Weights of a small transformer language model.
Size: MLP 768 SiLU, vocabulary 5035, 9.93M parameters.
Architecture: rotary positions, no biases in attention or MLP, untied embeddings.
Training: a variant of Muon for these matrices, 144M tokens, 6192 steps.
Each number is 128 + 32 x the weight over its row's rms, rounded and kept within 0 to 255. Layers, rows and columns count from 0. The size above them is the row's rms in percent of the matrix's.

# layer 10 MLP down, 192x768, rms 0.157, rows 100-148, columns 320-383
size [ 99 104 104 100  96 104 103  96 100 101  93 101 100  96 103 106  92  93  94  96 103  96  97 102 102 105  97 117 102  99  95 108  99 113  99  99  91 106 107  91 102 101 125  98 105 102  96  92 100]
[[135 170 136 141 111 132 130  86 148 132 131 127 240 122 126 110 134 131 134 120 126 105 123  89 103 111 118  74 124 132 116 123 126 137 128 138  17  97  89 153 136 131 223 120 171 121 116  71 122 112  83 171 112 152 176 158 177  84  81 149  90 124 121 136]
 [218 158 127 128 141 130 138 137 101 134 129 123 151 112 142 101  96 129 210 125 127 255 131  66 141 126 142 186 122 134  26 142 125 111 135 160 137 114 110 152 132 133 148  86 140 135 131 100 131 128 156 151 189 114 149 177  62 138 152 102 137 149 121  69]
 [168  50 137 124 134 134 118 108 105 125 146 128  56 145 137 186 152 131 100 120 109  88 138 150 130 129 117  62 127 126 165 118 131 129 123 120 160 123 162 200 128 122 187 110 105 120 123  94 127 125 112 125 146 118 191 113 123 191 209 101 111 121  83 178]
 [ 52 137 125 130 124 125 132 127 131 121 127 127  48 111 129 119 115 119 156 112 149 170 136 141  96 124 134  46 122 134 172 138 125 121 128  92 128 130  93 178 121 117 157 138 106 132 126 167 131 133 129  92 134  96 112 133 124 124  97 137 122 138 137 140]
 [188 138 120 129 137 123 129 109 142 133 125 129  65 127 133 125 119 135 133 140 132 110 124 105 170 130 155 132 141 126 240 126 125 101 125 156 194 102 129 101 126 122 148 166 105 123 147 109 129 128 176 152 126 103 140 125  73  20 149  97 147 163 125 183]
 [135 128 127 117 123 136 123 121 169 128 138 126 114 126 123 127 119 125 129 107 147  23 122 185 121 143 139 120 122 132 101 125 135 112 125 148 151 117 138 191 126 127  50  85 124 137 125 136 132 128  73 124  83 128 139 128 159 135  75 132 141 164 113 107]
 [142 155 133 132 153 123 127 131 107 131 129 126 150 150 136 147 107 136 117 138 139 167 127  31 165 119 105 132 127 127 122 121 128 124 129 151 158 122 166 142 131 131  54 105 111 129 126 255 123 135 137 111 122 122 189 133 170 118  98 143 129 167  73 173]
 [145 168 138 127 119 129 126 137 140 129 138 127 239 121 128 131 170 116 192 143 138 111 137 109 161 125 148 205 124 129 179 113 135 130 123  34 146 110 142 173 130 126 144 133 172 113 122 147 134 134  74 113 126 148 123 146 110 122  46 114 136 135 124 215]
 [101  85 123 130 116 133 131 137 128 129 126 125  92 126 119 113 145 124 154 134 131 218 135  30 119 123 128 164 128 130 130 123 140 112 130 103 186 127  91  96 131 140 182 130 111 141 131  99 124 125 119 124 107 135 135 119 134 118 134 107 128 196 110 177]
 [143  85 128 124 113 131 130 142  89 130 126 128  69 110 123 131  85 121 116 118 118 155 121 210 136 116 144 139 135 129 146 129 127 133 127  98 226 139  41 144 130 140 104 134 137 130 136  96 127 129  72 157  70 141 140 120  95  67 126 108 124 130 100 196]
 [225 103 133 132 130 131 125 118  87 127 131 131 160 116 143 155 163 130  93  99 132 113 119 137 123 156 148  51 135 126 220 142 142 128 135 208 139 137 130 112 131 135 106  96 145 129 152 107 130 120 119 155 113 137  64 147 162 116 152 154  88 103 146 224]
 [155 151 140 106 127 133 123 145 136 135 139 127  85 144 123 118 144 121 115 122 150 156 126 205 105 147 145 201 134 133 191 142 120 136 129 114 202 101  67  71 129 139 212 136 135 132 145 109 136 140  63 162 102 157 255 111 125  95  62 139 151 101 166 129]
 [167 180 130 138 137 122 128 120 150 134 117 129 112 113 126 112 152 124 217 112 101  77 136 139 143 131 114  94 107 124 163 131 123 117 118 111  48 126  54 146 137 132 142 160  96 116 110  74 132 125 136 159 135 130 173 155 125 101 120 105  93 137  92 111]
 [129 142 124 130 124 126 128 129 107 125 134 130 122 136 132 111  84 130 103 152 150  90 118 171 119 128 138 108 134 133 171 125 137 122 127 105 110 165  41 127 123 133 133 136 172 129 144 104 129 134 114 140 122 138 175 173 179 136  82  86  94 125 167 127]
 [111 104 124 123 126 127 130 135 166 123 127 129 108 133 140  89  87 135 115 141 156 153 138 141 144  99 120 107 117 129 175 122 135 128 122 114 177 129 116  94 129 114 160 106 166 128 111 110 128 129  77 126 140 163 216 131  95 197  93 164 130 150 106  71]
 [ 70  44 138 137 144 122 128 155 144 131 124 131  82 121 110 124 116 125  71 113 133  87 124 169 133 148 134 109 133 121 192 121 128 133 134 124 100 117  22 106 124 139 172 118 132 130 128 165 128 114 109 143 101 115 195 134 156 130 173  94 126 108 152 113]
 [193 156 125 134 128 128 131 118 113 129 121 123  69 118 115 102  79 123 172 146 120 106 141 154 123 131 128  21 121 133  99 131 129 143 126 159 147 116  95 117 136 131 129 146 141 123 110 155 122 131 128 140 115 150  30 155 110 148 149 134  94 159  79  65]
 [112 103 126 126 122 129 130 137 135 124 122 125 114 122 126 126 135 118 137 125 130 103 152 186 154 116 133  92 132 126 143 129 124 140 127  67  82 115 148  76 125 128 157 181  74 125 104 167 126 142  86 137 143 127 123 158 160 128 137 129 115 132 131 135]
 [141  94 135 131 132 124 118 119 112 115 130 128 158 113 125  92  79 130 169 117 145 102 120 139 116 133 121 123 146 121  82 134 131 118 133 152  96 161  50 170 124 124 115 106 102 134 133 171 130 130  94 147 121 128  61 108 185 178  60 129 158 136 155 207]
 [ 16 175 135 139 147 130 134 136 130 137 128 130 118 140 128 125 132 136 101 130  99  81 141 164 134 127 127 145 127 121 161 117 112 124 132 152 175 128 199 101 128 124 140 133 110 127 130 171 122 113 113 131 119  99 165 127 157 173 152  84 150  90  99 199]
 [151  95 109 121 132 133 122 128 163 114 141 126 103 122 130 124 118 124 107 148 133 102 140 224 127 123 146 166 132 126 147 133 119 135 127 150 137 137  58 121 134 126 127 153 112 129 143 112 129 124 163 113 104 112 224 103 117   0 139 162 137 109 113 101]
 [103 165 135 128 117 129 133 149 153 143 121 127 196 125 147 144 157 127   0 115 116 134 118 106 126 146 148  62 133 131  70 136 128 113 126 112  62 120 154 166 126 127 153 130 116 121 117 158 129 130  79 171 109 186  96 113 135 193 156 144 120 128 115  76]
 [159  89 123 140 154 122 135 117 115 127 128 129   9 132 126  89  72 141  99 135  89 177 139 158 115 144 147  89 128 126 182 116 130 119 130 151 145 134  86 134 133 124 209 136 132 132 112 143 128 128 150 125 113 114 142 139 147 187 209 112 124 153 150  42]
 [133 137 138 118 127 128 123 145 135 129 126 131 180 146 138 132 112 121  92 117 133  79 126 108 136 112 154 144 129 122 193 127 124 118 127  76 152 138 146 181 129 137 148 110 136 121 116  56 132 128 100 134  87 135 127 115 137 207  94  87 110 144 129 161]
 [ 14 145 122 136 120 123 131  90 151 120 120 129  54 115  96 122 118 133  89 124 124 103 126  78 130 165 101  97 119 127  48 132 128 130 126  39   4 154 181 117 131 128 118 102 140 129 127 183 127 133 153 117 132 144 129 104 174 119 157 138 138 129 134  93]
 [229 122 127 135 135 126 130 126 128 126 124 131  86 103 122 101 125 130 131 131 150 189 140  82 171  97 110 142 136 125 161 114 132 139 121 171  96 131  13 201 134 129 208  94 122 118 127 161 130 123 127 118 111 157 197 150 130 225 212  69 122 145 123  52]
 [132 194 114 133 143 131 136 137 132 124 124 124 116 145 125 105  94 144 209 128 160  65 124 153  63 131 134   1 121 130 213 136 129 123 131 167 255 136 165 176 128 114  89  93 118 131 131 176 127 139  85 114 149 195 213 169 173  93 192 113 129 144  53 201]
 [ 69 133 137 118 131 135 128 138 139 133 142 124  80 131 142 119 151 126 114 108 130 125 139 165  90 118 124 191 115 137 111 140 136 138 127 198 156 122  98 155 130 130  24 116  82 122 148 145 124 136  54 118 104 159 140 120  79 148 109 163 127 139 113 223]
 [178 140 141 117 128 134 116 130 122 132 127 128 170 127 150 138 110 136 147 108 114 104 115  42 120 145 136 144 143 116 133 127 116 139 124 184 169 139  58 102 130 125 137 106 138 123 130 126 138 123  40 122  97 123 124  90 100 178 116 169 145 129 131 115]
 [202 202 120 125 132 130 141 141 126 135 119 129 148 121 141  87 126 131 191 129 133 215 113 109 145 118 163  47 144 128 141 141 119 126 132 152  66 149 255  99 137 138 106 108  93 136 149 135 125 139  95 100  85 137 120  87 127 220 175  75 127 112 168 112]
 [131  60 114 111 116 127 120 116 120 120 141 130  56 137 150  90 149 134 153 103 127  64 132 199 122 103 126  99 134 130 112 130 131 130 126 113 225 124 121 160 132 130  87 106 107 134 142 129 126 141 186 128 143 127 150 127 139 188 161 139 116 140 113 116]
 [  4 109 124 124 124 119 142 138 153 131 126 123  72 140 115 117 145 132 161 126 142  79 109 164 114 105 119  73 119 132 108 133 127 127 131  93 172 122 134 159 130 126  88 132 126 118 128 112 123 142  73  99 127 162 102 111  79 222 144 126 131 119 202 185]
 [137 120 122 116 110 137 130 121 156 129 137 122  83 140 143 145 132 115 129 122 138  77 139  61 106  96 160  67 125 138  57 136 124 130 128 106 203 123 151  33 127 121  76 156 118 137 133 116 132 126 134 160 127 178 162 151 135 124 139 122 124 107 127  86]
 [255 125 125 132 127 132 136 139 124 136 131 130 148 147 147 174 121 129 141 129 126 178 129  74 132 158 142 187 133 127 118 128 128 121 128 169 120 124 255 104 124 131  43 126 126 137 141 149 127 129 164 141 145 146  50 102 118  73 176 126 159 120 145 168]
 [ 55 124 127 122 126 125 131 129 121 136 140 123 196 104 136 138 129 139 137 134 126  95 116 135 124 135 134  30 122 127 201 127 127 111 132 139 191 115 134  46 131 127 202 143 142 130 136 113 123 135 156 113 126 123 178 147  59 142 153 102 138 146 129 156]
 [155  87 127 122 120 130 131 137 137 126 131 122  75 137 115 152 150 136  84 121 150  66 134 255 107 129 114 192 124 134 166 106 123 119 125 149 152 134 146  74 131 116  57 106 160 135 136 152 132 111  39  98 145 150  74 125 104 125  94 106 117 118 124 120]
 [ 98 113 149 120 161 115 127 147 157 124 125 128 120 113 115 102 178 133 112 138 122  37 121 163 147 147 133  93 112 127  45 111 109 137 131  43  79 136  99 106 124 126  81 115 180 120 114 116 130 132 183 117 137 116  95 145  64 136  81 126 138 128 178 176]
 [ 87 106 127 139 126 120 123  94 142 127 126 132 109 139 115 129 103 129  87 129 156 125 129  90 175 142 104 220 138 125 199 117 139 135 124  76 171 125 115 106 130 126 188 144 150 115 114  61 132 130 166 129 148 122 179 153 130 134 108 106 113 132 119 154]
 [109  97 126 118 121 123 121 147 119 118 117 128 174 138 114 101 132 127 172 123 107  56 125 106 109 148 104  97 117 125 120 134 122 128 123 176 133 134 112  80 122 118 113 110  99 130 136 180 134 133 121 109 112 123 109 123 175 103 140 164 164 135  63 149]
 [ 77 113 133 130 115 127 131 120 131 142 130 126  17 144 121 143 101 109 169 129 135 138 150 206 126 114 135 180 116 134  88 122 122 137 126  91 117  83  66 116 125 120 131 134 111 124 118 136 129 124   0 123 136 137 141 166 148 119 210 153  86 146  89 116]
 [ 92 106 134 131 126 119 130 143 145 126 127 126  75 126 129 183  83 146  43 119 112  94 109  89 126 108 112  76 129 124 111 130 121 127 129  84  82 133 155 168 124 125 138 108 126 116  96  99 125 140  63 159 132 148  60 158 141  50 143  93 118  82  98 125]
 [ 82 117 132 139 161 122 128 156 122 133 130 131  63 133 138 122 129 131 231 122 121 226 146 177 140 147 144 149 140 120  59 124 125 132 133 131 100 110 128  52 132 142 156 143 119 131 135 115 132 125  71 161 108 112  87 110 149  12 127 121 122 120 108 185]
 [231 116 143 121 134 126 125 139 115 136 132 130 124 126 138 115 139 127  47 138 138  91 129  82 126 122 129 204 133 130  89 126 130 124 131 153 172 138 255 139 134 132 110 130 108 134 127 124 132 131 168 143 133  99 126 117  20 111 123 150 133 128 159 153]
 [100 168 136 113 114 138 131 131 121 129 142 122  94 124 130 156 164 124 106 109 122  82 130  92 143 110 124 112 132 135 186 140 137 125 129  95 226 122 170  66 130 137 127 143 162 127 151  97 128 146 102 133 167  88 144 130  50  84 192 143 143 193 123  69]
 [ 51 150 120 114 107 127 131 132 168 133 125 123 103 137 115 141 152 113 169 139 132  45 120  57 101 139 126 101 123 137  68 136 121 127 121 123 115 127 117  55 125 127  54 199 116 110 132  55 136 132  93 113 112 125 166 104 132 182 103 134 143 160 128 255]
 [129 115 130 131 121 121 119 124 154 123 136 129 111 129 130 123 156 131 110 133 125  77 128 158 133 154 122  45 140 123  66 125 114 132 125 111  65 165  64  80 121 109 143 158 166 126 124 125 135 128  95 172 138 133  80 144 205 169 100 156 142 140 131 124]
 [180 113 133 135 128 130 128 130 129 131 124 128 181 138 124 122 124 127 134  97 139 147 128 117  78 129 103  85 115 124 215 114 127 118 126 174  52 146 108 106 121 129 182 108 177 124 121 111 128 117 158 112 156 141 151 150 130 185 168 152 131 128  74 139]
 [238 151 118 128 126 123 127 135 166 134 124 130  94 132 124 121 130 128 211 142 115 124 138 149 158 134 134  93 122 130 133 132 131 132 123 163  77 147 125 130 132 124 144 104 120 129 117 121 128 111  85 102 150  89 157 136 113 175 148 142 161 127 114  75]
 [147  64 137 124 113 132 120 123  98 126 137 127 154 124 138 115 139 128 148 129 131   7 106 143 144 164 124 138 122 122 113 117 131 138 132 121  82 135 170 130 136 130 178 103 139 135 127 138 126 130  80 125 121  30 148 115 170  56 136 138 139  76 164 145]]